Part of a small language model's weights: MLP 3072 tanh GELU, LayerNorm before each block.
Each number is 500 + 40 x the weight over its row's rms, rounded and kept within 0 to 999. Layers, rows and columns count from 0. Numbers have three digits each. The size before them is the row's rms in percent of the matrix's.

# layer 4 MLP up, 3072x768, rms 0.0295, rows 2219-2325, columns 320-383
114:541536550506431481532424586475423478549585512498503469478502478564530499499507488483461569598498498521518437509447507582525489598461479444510484444584529463476555576488523511488444520508483468
095:592514523447531573487460499489491474556524505577451433483396561494481531481533427501517465517501500513508517549483485545560526485520480531443529514492452496499505502453509482529486478553508476
112:490497505484529492495452521496542453513503497499522530417566440495489463505509488465466499484496515518524514539472413456540480498444445453478533515580461515575538525514516491460545454458420497
100:488542529500443489549520503470489410567526493471524541551466443485438483491503487472471442478499562567544495465484553499533549466393632499493437501532491469476529506542510427463577442513462463
099:467436486520462558441523442542474508525503482427536551500534507452507542453525549532476480464491543553484567492545488478559542554420497536472510511473505486492573428541570511521467498416518463
094:459445469494452485483503569541571478494435523466546491530484370502447436477485504505435544500555535470597532527478502515513457503453508504437512507455461532539489487423460504460530493524485447
097:525518413515392511513475518474413491485472508446472509522578464516531558585486486463495495490501533407475474525518492492454518528529530517592511514462500495569562514478548556590526523536506492
101:507531487506480468495498501525613478508566422492517536552473498497525447465382510499543456522474457427440506519532557584514509561489467584499513565460512517474467526461534418564484530478521480
104:429557584518463512471409622507528521514495458491568540498405456488538525538465483493500479565465467557516463514506476518470538515495492512509511484500457550501510511513549486499508495445493514
094:485570558566522495495492515480464458438504526510533431490541463555483543504511530557499412483485451532563465525434478437528521510433542624518461485536515538526496475544506472486498433499527521
099:465553479479504470460505498461514431465562520412531454470516488615607511513408517498452420482513476506555522469497454477535470492547451541574445425501438499471506508409446480488517543507495510
103:516512558524491534474518466454589496538506453490445474467587488431542449443445456528486523460504521540449509518472537469419468536458456558504416529477490442534489503510471543467459527586494423
100:528419494482539504484457509556493528542553404502474443360582532506494548489506532542451423464502479499528564548435496459444527428439511516451442508533477518422488456511498554523489526457468470
095:494452519528508548535405516522542467491483500462485588558543497524480498463496483523477435508533560465456493445501489535482507490519495533476476445532519434513549443461415470573510500569465468
114:479522540512472471492539505408485544500452416497490409478527557503489515467541557526543428434542571504457528526568443464524471417539509477505482441522467508517537554528574470477531482561572530
100:530506526509587443518532479475463470486485486560497507606486465488442493521472501534480547456558379504516438461483506468490505523575475476556562473398429498487564470487489507463524527521444473
094:522534513459537427469509577526480536520510476433496520501591496499557489475437538537517503511509463537466419474520518416518476488550501531528544508531467487505549511525435494579485487513410498
102:569562435549536521519447468468503541510530479535469493539488497468488541450539503423536540468581541487500429496518450485453551510496526534460547452481471535525476524533508545511549496546531471
103:449489512529561411522541527523527501492500549496464455594582464520539475407506494516539516527519472431550539489445528502575458488502499471472542537480499489456521596489472508537504543469476493
099:450425475543461446503460566556450487534482522505354500560524450460526440485518493517491466523523514471483455515519504516514480509494526492462537477492523472480448433525542513435536451484555486
105:507568477530419516498498485444473564544475514500556421483502516498447531545523493581553463479487519508508519496539480540592491481467504549561586444505438492524514526482502457532535503548445506
109:534504519447519543488509548488523546420534451581564496472586452482472513432473542479529465573476472448509465519439521450471483531508530530461469563496537483461486521496576446541596454452422461
103:430490531431439545554553519563494531512558476515475500476540456453555441548454538445485505469504513570521494498467510486478520509538550480598514541466504456487464519455506495497463522501523561
097:472491543490504509522502494514437519542478494554433557440476477505549588518491501506560464476476506442493500514565454536516525500478465448504540473537462473489472492496502484425499452522480467
096:503495526449468517506482516462406507525465498452463479473459470415526612533580551519452521463512508567474471545475510552569491498471507450488571552500564427435490474496501532454492534499485519
095:498555525578461600467449476520539611529498537468511478435475483540441492477517488454506525487527508456477483496478487404456487416502482422498527537562500488449456468572461411410472489391522455
097:460426462554501422429474552503549480496568575484514518531535446433513496438548432454483471468508577514478521546530536423525570486570585512525454491515477517507413489512482561481530484465549540
103:527465486513466544489559514491530499595556456464514433469511500503514520584466496520536472553517534505496575475456450509502485524463513531479514472497434509453515496495525470436389542480497477
114:478562552440490434447548530524506544534501513522528489527484482502561536487547478566449506472514502595494444526451522538483480461502541425511493465493459553554467507446485510519490518546576447
103:528440582496521409575536555471494484503583532477619530551534472514547456507568489515507470582520471504509460511455480489462529507504498541490540510432457476502479465484535447514512522556522487
099:511506420501478471492476462522537553491507446534493545496529484491501494497447581443473577534489520475447424565490462486566511419427517468469532508532548459510498449527454430455515501572569498
098:580541491500445493531467510520510511512441441568523498491547505480524503528592565528502469543517458489515462508486496458490535559503463547419482498423495614476430445542424575489525511545529540
101:554519520508490511486528536510476457457513459486500536487505514501439464445450455449489423489496481486489479475468500464522540465552549461500532496498518551433547496478523464543476504558509463
093:481487551458517431508480572484462429476535459516476518558509526471458488407406535483459480433513449504484540488491498559429594535466481516505474460508522581497482515507503510479498506509527515
097:529492547498483457491447533545495415504495405545476481469582517513493466529474493543501507538474482506513524536517484544529575550551429563498514502525497565447477463441556506500495449496541487
098:427532563532491526512472516475534465553547513449553509536590555500468478531466462578438497480550485391467553441514468552534471596486540557481522458461548554444498505490412574463387543457522553
090:564532453427574490525377463510501531541494510393498507504503550524510469491496489487534583529424498513455535490528517531403443475425481517413545525470514536490507539620497547490498514530557508
103:574491490545554438577466494491525525407532484570560510439491586506528492447492539518525521489454503466465544518486489467544481502488466513515464536419525498402462524489525419466479527482506487
103:528446550445484525432520493492482472445597586491524477447500478457564524445476526492524534492518528412515468512538495471483524464409426537497443454475518430488564478478449506421468503532476479
097:514535492518486540486560507514461561546554444532473536449384426572462496503476490542479433560480428483548521476523522471498453477506472454481508506555493556514446534501509450501512473516518484
102:468517513474443516552583455516455471474490490469557497519510455459486544478476468498495553526478495533492545538416473481557363466482469502543461494454550430481510496570472462452517536462481532
100:532458474572463474511401565444546468472471516465559546522522433507484497439467556484447498504507477457466543480520467550488476510521439489492498517514446504465430481492464500423537486517507569
100:487465478512436491492436458470540503507543489513582492516509542495497558420539498564456466500428436451515442503486431494465561501441490419420486557475441504460461563495510497523507494476563498
105:520472476523482490528525503504514516550473549500557542519499499458541422437535495456531567573479471507517470511546485551537516536484461534506502415560473513514442474429472482449522478545498576
097:545497500470486499463464517495540537519516488484479524458489478509401478419544548513492469513489498545435501554494463432627475492512513468501477407471551467458449475564466464427539497528568508
108:522583512512502498535479482446496469535506541508500563549535434549569497578499463470475483515513519533524475474471565476513492535489440520513521483525547526457424550552445510497507555545465507
102:500506399468519550464549503537540517525463541468450482516455488467489499556489481526499494481572437530535504491507471512503543478529600508473531542498456412450557469484553461535495530516493468
099:507547477470465428464532434495512523438482472493518495509448500488494478457503481479509503488563483442454569561473483514506532500458530563524484495499508487496471492467483439488538439488428477
105:512605518464506476500420505462481462448487467431554520578515493477469415507489482432452521469467470476525442461476528521495479519567445509460552442524510506559502506566532551468490462448505496
105:466519510484450474526434500535573489551468496493499455577478421455538538584492546445486542480578574481494568459502478576509489517501477513445566466490477487449452500534505556506540508492502462
107:544539478458526481495475489439474493506507500491504421446479554568525512531481551553397507452445508494513597560515505471476480534444452474504452424514554456440470523527462499514477468519520473
096:521534488459478526478544465507467506372515560416457478517508492604496580499382460456514492517569474523516519476497526496522462452489503520461513453466517542464492452517434531494498518548452488
103:495501526476492484479542474490418513484478475515539535543454476471447525503530476510476473534460437498431494512478505509457510530524421515503461485451443503505491531489449523475490506443522500
089:486561499586519462504547522542487447519490577465425485500482449504542487444586570508492461527477466521479483511503570505499467481461515555536483505496498534426484504493477555460521577503503515
097:481492489505508510549564463437453532475542476479464556565502542496443517514439511469421512503509599468515507514473447554536454537535474433534552537512437527477498602501442444581491491551519464
097:448544488443530494484536510565514456457487490565448517509535540537530501532480512497471542504532595610428493558511466494443463470416538466475532499497480445531543500486421620447478546550495516
102:437484522506544497477470504454474485492501470538435569432455521500536498520515524501529546562495485518499497520489567510513541470412433485513508555535465502497506454518457481512513459552461504
101:538459474517487521514544442432518597493445458470471498494527518480520549499490468465511511545507500558498464477495551449521508485472524507450511532493461507473509493438445466556543473466580561
089:475493513491580438554474502487528528516601511516445573529541556602452446452490544452525505502493483513493442491534507522599466459539554460591559567445478473489485588474534526514451430523485488
107:529525488505479488471482479514475519537526383562566542439531465534470536508532533506468519469403471476497518519547522495542470569493514483542507526575425501509515551480494576509552508474483533
106:502456468513493505496415484522507507462479533464513424494490479508517546465527456479522504491443578470485469534514512511485480523458550519537535515498511492501479475488510570517521484440498489
097:451534544475551512566501559506516455477468591555484489442480558497448497532514449444501448417539515509548449472488512479529520516526487510547544466481538525483489532547423419577523500496592496
101:464508463487484467505486545505508467494493572458540524511483521474515484429471473532472466489485458503435454445469543527464507551500450563491532523531482481493438558479477484530509520532416451
102:497519435429444534452469455489508432547527613522512509454484491470528525475539511523494510552449450548557448562455480553513514515506483464562550498485514492516543471445480474520529580482486494
104:566504478475487504480423503570541499618536559446488450482522557488549455467541486469476497482541469539463498436512517495463465471534519551527504437467457375406478475447545516494441459494443505
091:504428486438517449539465540484496460479535491442511526435403459565447453534504467530448509535483536521547539545475473519553492469452544444475450497524568459469476434468578557471505441538568523
102:519493472480491438538484486517513577517542540513443527548512473597566429474425519520535514508559516517465439466485520492492553522478534461578560477458482534513539508555506431478467603510510539
102:490404435561467495623472473531484547520550521504455506559508490515546488508468521516460483520450452515439441426536528544484414523493531517571534476495480496481525480546469524481465486528474375
091:496465567522559440543493483543529496508550531495433499516527512525503472539480506501535556531444451484496476548534514517469524484461446574459499541477507572483476501517449536554548518515468537
098:445581402534481464482521502493489447537443534458494425454517483547582409502501507477436531479528496526548503431498488518490465511482476479466460519449511556451534453404519517528505492509520507
101:461497539538425514472500491561489492518536446474549438455472479502525532367547456491485476465473495489537498498524500524437483560423533576516530508446472429502507509437540530583466552496550525
102:474456429462594408492480499471526490472515474499535562539494530534504460505518499470496442469505490516481429495585520553518486508468533566477495486509518487403534554474486440524427453593500483
092:525441521518487454503549495461463535476443539500483500503497481517465451456503462440622471546507518486450493575453399510496537471527438560498519439431524427553477477404518483485552557393458473
095:472460547516506540453413479479489491515565507554525514539562409530571564561504461555538475553539475455509475485495520510462489512456482512539478460481418508540473500529505514526506460506477556
097:527525491494499591442486456546495491518454480543495515536498577468590547530557492505506590523518547505542515492513486541471522484496485522506417514526462617595481496433488506586476522520522447
098:460517496557440531501528481516530538493502518466562478487480469557539431499506551520442510503504520458488507508486451531537451442506530498496563526573433523505529534503514481529483486523532519
101:473486523544483482467512520497527442581546493550547502512462485478416483487541464488478471499485499538549427564500555534496552496412445468519499456502483520455514543512478462569465509492531429
099:480505456457444467407502468539494459425460519477551462479488455527509445529558443477505439485498505512521472499565478485491570510535462570488477514514517481557570393509484512485471458506437496
109:458504461467553437485495570538507526470555515508528520459552528529521495525493517502493488455493491555467513519443517509450462509441525463505519564571503455465515422488592528543497467448538477
103:457463481513485503488431548514503500492544575479543508430497510471504525568538471497433474490479438534407458404483487559452458510503464534461508483491469480546459490509429426439543529550573511
111:488475547504454563498475441505476474561464469476550449481485478522498390545516463489512550560496425444557531534568511521519575528524500545573539459507456497520562511540538457436504591433439487
114:578473536525532455460537481556605489466529449548471422554460508442537479471471503447464505431537490492519492568473492554439479544464445459502514585499513473457552476540472459500513487532449505
092:426555541553505454528516554510477571460528463491473434575531477474513486567424543493470470489471531477514485507450529434493490508518469524466498440489544523520526475520514537539534531465500455
103:474494494526463534485489442446557464527470503527483512557448470496465553538453487537484495530484480488429451460529577446570513457469520510502518569569502490507483534543470472385531523510499431
100:574525512501501578503556474391466494543479497463502442495541498484405515479445447496510497537520442488512493464459438506532530453445490458496397477513533435471429544517518522497521490492479459
100:540531474477512493491554589515569527505497463430483507490605498414511511574599545566494424507511501578435566489531515452502528530465501510448450537553489521486523449493541532498433471481506520
095:516564539529569480536514496554476498527481460492522522513478489550526501520440520553494479505463571485447487510439444494532472536517501484536506545523550485534495462476535407530574517477486446
106:450436492422462456500432492352492456521486544500536454473511507559486413499438513484506426562564533525563450469472477524544498499486476605505459466510498462485492617486550501569474542509501434
098:526510508499516519473545551439496482479506480495493562541513532486474520488503470509550471545525479455570485527408431487512440469372456484492470519503445511486438475456531516467479485527513519
102:497404432445504489436514489496530468573481506530475493543496503456468511524502590459520483582492484586519510475476534539510473477456550517443543506512583509510479525495460523530531491601541487
098:530521472434482513502536493486489465435455468543479456486548544510516528524459473476475522491549527576375498522472547492456571474446375528480427578464468433472529445412479574581485514535534513
097:503477505481509461487489567540499552507489481544588493517493523495515488462501570472530527458473506505588455454500576471547492386457475437485464462499504495564510532550428533531518518580554494
100:514489476523455530526479483537469458408440498485506498503462468571542531520485534417462457446515496461457506518438519568492498494524516526556541509506459433513477422518493505451545456484540486
098:483587514519443459502524471482482482471570498514485535482502501442532536495528473475450449569472534556480509469475469553479503498496464455452471560531522494514411507491505573513487448472453496
109:510460539521523522464528478485504543505459524498520487510508466479524578494451501515461502530526537526471516543512486507564499558491545466527497548449471559482559510461466493568481550542493559
098:551578494526458521531500525502516521550534475469501537492477547468492471490535533421540563512458486439497531478509501526546450516529508516471454542468497572424500546488504543505471506522588518
100:466591545515427549478506500486495475457536532498380554452466455414447504467487515485507569545462473550533548475533494449470576472513479543536488427597444493516526494565522505549491504401559479
096:523442363477484494440468476550539511469485530546390523530574570501481449474512448479500486545483551454476485496530491403538491427494587424434564525461509488526543466526478517498480487489500367
087:486492561477606604517423488553505464509531496513505548469477487485461502523408504474473506585475577515440472528501497502523488504466517476544497419454423528465533481482493550454451461527545512
096:447484525453461599491528539472504490529496434443561549516474447442475407573539471452469516512493471515478525532533522518616488472557519539512537503484483520498520534395440469500554508450534514
096:456489442475497448492493546480488495479496567516500509487545479546413434455460516422537484449508513483523510500576525502459549515419496496477514540533467507586518528521484431472488555532514496
100:446557503502451432482392537506492451465540588570494503491569510558569505541463484529493544454487512532529517453561455520530513540524553545482472502562523487508518530456477524513516506522481539
094:537445498516497419508503580514526501510414509498482515484505420476486470487507579494517418518409494548496554502516521491413451483481472491531482446533485507483430521531446479534478485500528416
108:506490491540398490497511517485484587549495534381475583555445507504552410455539542481485553491529439488523550579473490521509522465537529523406544518503477468573519458466461538524525561518439553
091:530529505491424441571487462513481530489443534433501526479570508576489516440454473510553531479575533452507443497559533495543543583534487460540504510495514536542577465564522583495564502572489484
108:538502507436507421559471585553518532535566453522582519511492523478505474478537493461505412469529554496618483422524478518517556516571481531472507478533510506535504528482541530457482510503470431
103:438513481498493470495423520465526500515497468500497487461498525471447496569488567528484489454441509584437480521517467522559450540496484498534529512451477439495488440517499520473572466471492516
# layer 4 MLP down (transposed), 3072x768, rms 0.0295, rows 2219-2325, columns 320-383
099:509579427490517538529491486413413513492503547559435413507464518507476569512446483517487540469472512501519430455501471506495485437485493565492487512548499442468479495534498461548547444531460556
098:571554502470504499479486394482491460500479456508470527455505531529481559439555479554541478482495486500453435519550520505525502512480449527569476506401512548544382553502481505456487503479459530
103:506519516511424550475539472436487534482492485492443467494517556539459499477471501545549475481469520541477532482532584495515505518470483563507484565542524493521498483516457460473445434488491568
097:513430516504476506378451472480538492486506575488513470543461442443491500477476463516506505514484528508527524565493501425476411548508491534525430442563490495551496498474478505468544559482552511
101:469542491501501411560398472463556525536465561504547487491438475521536536507486550450467506475482507506544549487549498473479491496469522502489526571525572540475492482500455486439497470493490509
096:478578505560540486507576488537459422537532507469474477490490537422502479455524540437489503441471540484519555467504471443486538517501442516444492502545514462455538518524474454491526448486422480
097:449510489497480502476521442454461461505550510548494461478395453479511415475492562494515534475497566535537578475451505454576462482529523468435518538470556533460527477520466527486468526495510495
099:514471529571446491521484474512526526458435516525530435547446515473538437553423424502543472533453491486585493523505520528504499518515586502478469562494420500534492452517511451467540492464425544
102:494578512542560502502436523490487495436466478472505554557485518482512538526497501540439516542480496561477500488406450489535437509493513442555509491496513505488502510515537453535412472488483462
097:512441458394512538406440498484505511550478535457476492513486494448491416481451442544527573463474541452506482520472513513601570473513477447470545504463446465479465552506553530542558542436546494
102:515537506470511517513503521558568475429457509511542521521470481547491463539439498471537428503514528489489480493501532465521578484509521486458512517547433582465468488506433474545504517471508559
098:478543540478480519477460608456448489472474454517511519480492510604519498462497492581534489489526441476532528474445476462526473606430504519569447476528468489509411585448441541489458466471523464
099:433465508550527562517553471598503461564480542516507500433551503508527532447538569489576413554579453485490430464537576431488467499524556456612565395516531440528537529557516436545554480538515524
101:528468449479506474506527472503471510405494494489422479505489452514513588532471428457530490489498482429514529431485475503588536494586499587485434417444526478506557514536520455505503468446503421
112:493491465533499543508525495525484420505518573519513543557473433473502569508497389531497548497536508485517478464501514533525489533511524540509472463500576448496397444440407484552566470493486482
104:557519518527444502479577502552517508482464489479574536507505486493471503491515550544493482457500482510484541444526540483462482554516462465515423440529484513592518512558529552582439507476515543
098:593513441505361554484472520554526448522455540515469493544538463481529430519518478533461515520454488471425495496542455534462455517529472488474550486470529511448522496497511529541470579440434467
109:462452556489544550495449548505531477499446532508440519572544541440518522485479527499494503468479486537521495494478559537539459515496519489485495548506496505578460474550504518499464520522449454
097:490491487470522510474431477477509520494424588483553472483550548512421491582474519514463417426535535487497493503480455448483480539611594522570438503516510473566482416503489525524498466501475440
099:480489510450503522567555500518457466381479482437514501462535570501568484528506460498454533558497512544482606488581518533511530453566486441556450558560470453458501519476512497440517560502517536
100:524487508523557543438500490533560473549495499537481483522463393544571535553519476486504478556472496527465434505567502497447475521549489543492518509551498495448502496542462583534537492478472541
109:497569559503506456551540526502460564485560487521503484487488525495579440465522531485484532499566574582527463523509470470430383492493583479479464473597559558504523530436553512496491498557551444
107:435466560538446416513442472555515553479485495485529479519474537516517489459415513514420426539454524468452503562479526487555438574526459557470504513540539463500519519547499548493507464501497577
095:437474472531463437495455532514582507464572492460494472459504447515494525459492581466513448477499521452493496573498488583518479523550508548500570542467578529512487549473553466528509518463509517
101:575479455448554532513539536532463602476526485531520547480527443527546541561551546432583521476523508466487427521494473506487508451486492455501510458514492474485463492385510458517487478512529487
099:550491531490471503425510510456560434485485450484508474515532534444487512499534459561455431506439516427425495517503562480455518548499495434486502489540471451492550566428505523462559470528568477
099:517513461479481511467527515478538422456478464495433460506495485495499479504468519524516474525529483521486528463510549472476462481481530484470501433525486480506480485455495489573518476502449517
103:534524542525470548464524539417510548504513505442468572535534533522430520499511463490447483504473599511420505471544523432478457459516515515492524551516472533555512579514490500551580476486596520
110:489430505492516489511531551508486425479470472596481525475540577473482534386457509492508554543374492490541531528491479494484692534554496580500439476416462518436551486505456560519548511447519483
102:526567524494517457493518524570471508447454474490410533487490487469462473528552493530437450570504572514536424496500509531488426479484459514546554461420498545523541534533492516480525488555537517
101:495498485491566482544497509500500550461517514483503521429478514433481492469400575489444477473548457508519516432546541509441547489461503543456587483511501590455510532523511436469505501446472497
098:499439486609459437538435496468495576437483462518492495479529531393480449496430475433490520507425541533485495499474563520484556504528520486558532535506474511489525477417544498507495508467515510
097:521519419468611409486525426485455464566559485506514504480555526517447530500503541497530503423540504508503500500505495552501499495558455481563509562415565549483445489565472512471500467474455472
093:444520538492458572573480576496524466526511421431494472465488526511496555485547450525454556528523527444530487510524441471492521503485546526464557502527504432498578503534539532504456515541550532
099:546537517589472564536542512457557440442442391553532520450457553492537524582462521628507448474509472564448403506509486520455451527495478475562456590521487496510511511515552511506472523492444463
102:498507497441519539502485562523479470438487451506539379428551499504478474490492468520497418521489440537516515508479519507433495529523528470534533531485446554530470536532562552489504488537490419
089:490512588455508507510504450507491487499478480512543553466521462442530500462447524500578488491531487551524496502471491463574493480457466470510527468493477482557537532500479485561507512451532532
099:597450509485477505549549474458530523517476534478491509522439470456476501526497476550526564501464482544525512487502473478558501534529557509491523495419442452464498478489527552505524473480501454
103:564464483499578492515477521417488519454445514549493475521413503487552471503508495539516543396539579492511486512499508553491444475493528467462546540434476448559484535458530509529516479524460536
098:483491463443506486580503503465521527435515555518539475529513467532522514564551428494459501508578541465477568434521475595469578453494504495545451429407570509455521509529476519549479475509503503
099:554486435519517489558471523461407536473491500403511446450485535541464475475513521492516549463530477509498467503528538512520542483522490503463505440493508477503478519494562466523477566552539507
099:544564523546504444468457469498508517484449497463513514501439486530437462509488530519455507581464446575488473495522503534481408460524540499507525456436499554552510467543443526520475563582443496
104:462454518546500515452409494510459469495516480522469462525524530532585504442562518553533541525541530501490486532430515521482499481411494531504501523508502442456470489485464488516437471488520504
107:477435466551505472520515506488528523496479501563526417551477528543473511451484555466445459541479483480492514509493484514605451472497485456540437542522525466541552519534520524524475555489554487
102:423426528537499546468417545539525559467466541457426519534551479394468462524520550439498419452504475486446467558507486569520488496436522533534542478466453467580531467492435505472547515485504494
106:534435462488524521382568505495537533501536452454548462429540561425389475436519548467570496491521493477442554520513467478503489506512599478471551492500478534501527491462553478452496459451456495
102:525475456535518553486487471440459545482518514524506498521488473530564490522497573495553532537497462487464540439466492528500553595554511560402425474509477445459473476453528507527490476428467507
099:513444548520537514489540571430513483481482505541478515565462570490478486493518500517488490543447532495479481437531457563480517464512423474515533477519486549553537463558463535570484591526528447
105:463478591493511534502472473462532482513408500514478539479508545486521519488541479531518488599521525458460585499535530484464531511534530498540499480517560489486463490476470459485485438493428499
106:365543456459451470496453511543501517430577514541527473533489514513521495543409478517472479507436597515470489529539508494514581484439548536517579547488535449569511538532538540490536497502434501
110:473457478476527510491611540506528441538480574577465481434513497452427508495568469559525541506492502471558488574487493470548460516438550498568524496488533495537501459536551503567462476558512467
096:467532566470413499557430496494399459497469476514493458444423443546447530517529514497504534507466489469554505481472485518510539498524471516548464500483445445525525496482496495592462492504497541
100:492484502427569482496425499487459520477520506480497579505555458444551529574461498488540487517533429478526486534514584484544518456556543494494478480494510434440513505451504465429516528566486521
089:460444527503579452473579529508501551481588485440543471529522551490421495597446527546514538503458523504584452451550455536439472572529543456522541516486483508538507492452543483545459524483441412
095:529471527537482565516507461526471469451475549447534552507549459571523468474519479446543442500554540473501450465493544432465582457496530536512507520481422455487501428534506526534495550479406502
097:533539515500530487494555476515432550510487541491493445493537571494473540508438523511513462515561411474503564474469544452425512523415457456523492523486540545448480526474496505477542521429429561
099:522430482516451493500542578528541516451504455562462481454501515418520526468467483480418578446556476554457518446515568525492553460524529520524433473500513473513533488434518511544451508506489467
101:498496526549549492466536435455553464504515516432478479530512529477454475439494500573443490526431549520451513444546558505466508514512401451459487389408555491492534546541511467484500482485447522
091:489485487481514518547488546490443512545447535514422494528465504469435473476497444497536497525562527457586591536526522520529529553509409424516506501460533500483512491536484463519537517522443477
099:527501489456516430514508456477496431520533577456473482452413489498525361539430486532446493534497479570550463505502435539560476547497493450460478499521526482444469515529485478482560472487469536
107:506529453527530495471465494458494465463524466499499472478518420504476505509508414497528407476455518533474486566439459548522554477401493500530470463423505521521485484464531486462535477476519474
101:460496448463543439463528479542435506530489554490516496524467565499514561559506519532520488514515481477526454541491482504482494540441485524495457473468540478531485541433504471505549535505586506
100:530553386395542601554497474530527463533446456486509530549543451540576495568493515471514474472435506457468421476523454564480584498484507517502444506506518498526450518450517527546533553550513497
104:458483481451478523495521512528500567553430489456510495521498503395523526503415417547542458464512509505550539497463545460517451472426502479475450539576519513521465539529494451487519444474528514
103:470597497509530519513575469480521445533507487488456471511479577508470482491489428511477539495525581552468488503451470497477498519460501516477480511496510512445530484539484525516483533372517534
099:500516546478533577459523492428486504499537526538487495537501536550560522540467470613497495527469512512477551536533483502516510506516480505507433475473429502563484487561457477481564526465516548
101:530454508454576490516560489458540519511463535535449543476502501511458505461539421457511493522419479520511478556516416509529533524510452415528447525502505478434506556528492535500562510560492532
102:480552533435498512539472568503514482430569539478583529519471538376553501578472548530559429486496561446519553471511465482551526468499497505494492463510566572488502493482516484539523564495484435
097:504489448444523465439538509534511499542474528478478475507481533524491547501480502494572551526463510494496495533482475491500548542449471525538529510465460519500582466376432544525523474539450479
100:455480480454543475537437527455485468532541548518503541576391467528482530476553443515534492494438525484476534536418457518489439424512441501500447546551515501434440536443546498492535538466497461
103:425498524473520538522522523485497559462529465523583507532395491532463542459503506493457499465503467511473491577508501575592464539508575561440514566455528540501446506479481470580464515495573493
100:477509573490576441507501490492520450549465548435512473525480509562512543463485468505498541525483517552493518467523517464474509448597551441590578553485463551501549522506474503531499501440428549
095:479492557499508528544521502528472482529544496503493442454494483504488536534522482460501476499431432518527541514521483502491446486498519510593508465525535523470524535529516510456534507514481575
098:527587519517508444424583516511461467422419444531495508576452564475436506524527478513529454462535439496519561528502508533495537510523503454503498533535572535476493408491558474567536501487506522
100:508496435486427536510518580585497509483471507445440510516513571523509464489494502587513520579502518415473480494423510499496478505416534503491524497527499490575469541488500563526537462535507460
096:496516496503522524517473542469566461532451497474497526552503520521490495433525498436554496475439515525436461491457462468495540498460494482434448481541509506496489488519494480581483455505422525
100:527516471519527480545519527469486506530475535543526546465493533529524560536489498498563489441534478479477484467478517486582458482590530547499534501441551537530505497500481506477522517545506465
099:548444517538544451516516478505578545477457476439536472555501500474503501517460502534490548570492450455469472506547504544515568515432465481503570521524518535518507505559466523475556486543461485
108:499488594484438528466471492536492491494433525525496465517442488484495400515503552517514509513420477493515464509527492497536441564462453473486525460497457513511501568581478508504531535525516519
100:491501509489586528508538496460460513507529507474491517568512497477516467444461495461481474489513427561476515500514536522553463434504516488545498448493472539494502498470500481512425543477470442
107:461476477469502476475516488439473502467421531517495576439452570563498532573469457517475500491466581496485487506459451441499455456528540577501562471553496498452512500552477471493531544561552523
113:545427470548507472506501519417495527491555446481597484482547524533508480471474478465507495544445502480539492468507500432525549436510477556563470442500532531465493504548494485560447516549510524
100:508518448563540488444430467486428525479573454518571516510475551545553493505429490606501514480492564499471471532468494552510526511542520502513494396511490535510514525521524508476534438505453510
098:467450546413534483532492562544572537433516458556466515502489481523507417530447572504525536533494522437551482542451550432491472482535526521530489481512442470496509486492489539575521489532543499
099:512507536504587571412480491428484468469552554567474525513498529526515517582539553502494480488501482546487522467491502541531546509583543413509438561479507570471482469498490568449450493484594463
099:473502525514503548485495473496481456504556520484503555524510484446507525548520527517522547565546504515488561453444459523546525564472487407567478504480494533488502482500512445483476466520542478
089:528498521478496464494597501500483436484487505518478508445453479474445556524469494524505496531468541455504436539512426498417438498530436483483511457535496527383610515509534528504535484483511513
104:478519543479461542459511453484453445479543434468543536527501542463519493506475459409511514452537500496446507481544485549526599539467521473611495494528409512480456434477439596529615507407433554
097:432534425535490506455473511582455539437563517472584500519472420523479546435521477496538412467499417466450555488477523521417480487509465481511461456521496465524487610524492505480453455568544513
098:474464516465554536502488522531532506544502530485556475555500480440549519501489446554471490559474450535475489570547486527474567575535534447570527465511503445527538544512441500534517529497490460
098:431474483516499450469554481460514519544466461571493532439531465495413446547520405513495521542485531569535471497610559507586432537470480430487469480475556569514489554521494493499403516512536498
102:485488532548479509527499542486509436442480557464520517508558525504488554523473504533519529556554491578475499597512514488503608559543507518511500535515548491499497453500472421496510482516536478
104:441497548491505519490560504477476463500533532514496483468476533539465497510504537592519516515512512527562415560588502548566496483556482512512541456466471516608494395542454581502515545464437559
099:470491489491503536507472506531458535505535460536491535525516494503526506463439493588434522541511491515465571498502496493481506565443514502538438454532549480487406493412525431488504426431495488
098:427531358535459470480520512493513449509496489545500529538479542520509544500525547497516449466484531496566475475535514533457489504444547438495495426488540447471464545502543534499497478540535414
101:525571524540561505483513520468509491514403517542493492498527555503509544508519433506569422503457537438484470522505498515527470495491519476532444519523585586509501467457557476502517494484518527
101:588404414494511546509560489557529462566461493498572535444498504437463538536492510465483498516450593498486422531577536561468543473458563529542536516533508549486517550485460512548524534573488585
099:486508536503479556475547489521433479497522466465542458550578448427531456472529476512489493495474489573470523490432501555527511482461442541518506439432471493495489556528549472576539521468516527
091:504527429542498466419569511482479510482500465469511480447546545476543504517537512485589488543459506487522555447466514494513509494509568499483520524547474522482471491526474443537445572474416476
099:545475472489569467556532508551472485478409420484485496479533482456489462460455572483506474463506504531411454457460483551502463528536483563543498518478550545463577437523499545531515472484388447
101:498504623500415483542492539411518465491489472533513456519545593507479541550509506543503499504463554458479545522508441501446463417542488445454527489529453511504494507451442519510500408548466515
098:472535562523509496515474497540578514522504596527508473539499475496533522532494466468502550498585468528465520488523498499550431522439502566485525514477529459531532488500517492529566464463525520
087:509500442529573565514497577409487532497500539452447491456505530550504427509485557490519465448555547507574516494430501493430505512520499429460538501487438536546516478491484552588419461519473510
112:479525540480504468473510442493545535519516508513483508542417550494557467484521535494477513493520496497543540519454478507522451450483477487468522511533488546530523495489413537495497480398476481
095:508509399507443473508484493472547551421539515506491463513527457530466469491587441573507520521523467505518549440450482493521555486503536573462481582455588512456442428493461398457506501375501500
110:578524473547552461493473485552389499474546476498497487538521512417461442562479488567474458455501505553469407471556531567539533543511441509524457472476523485524479513566501452437558476444501534
097:512480493501503530516486563465460465601557585477517499475462526576432542468476553604522483451507514560490509467501445574519508504509499531552537446464541467443429501472478520499502449515427436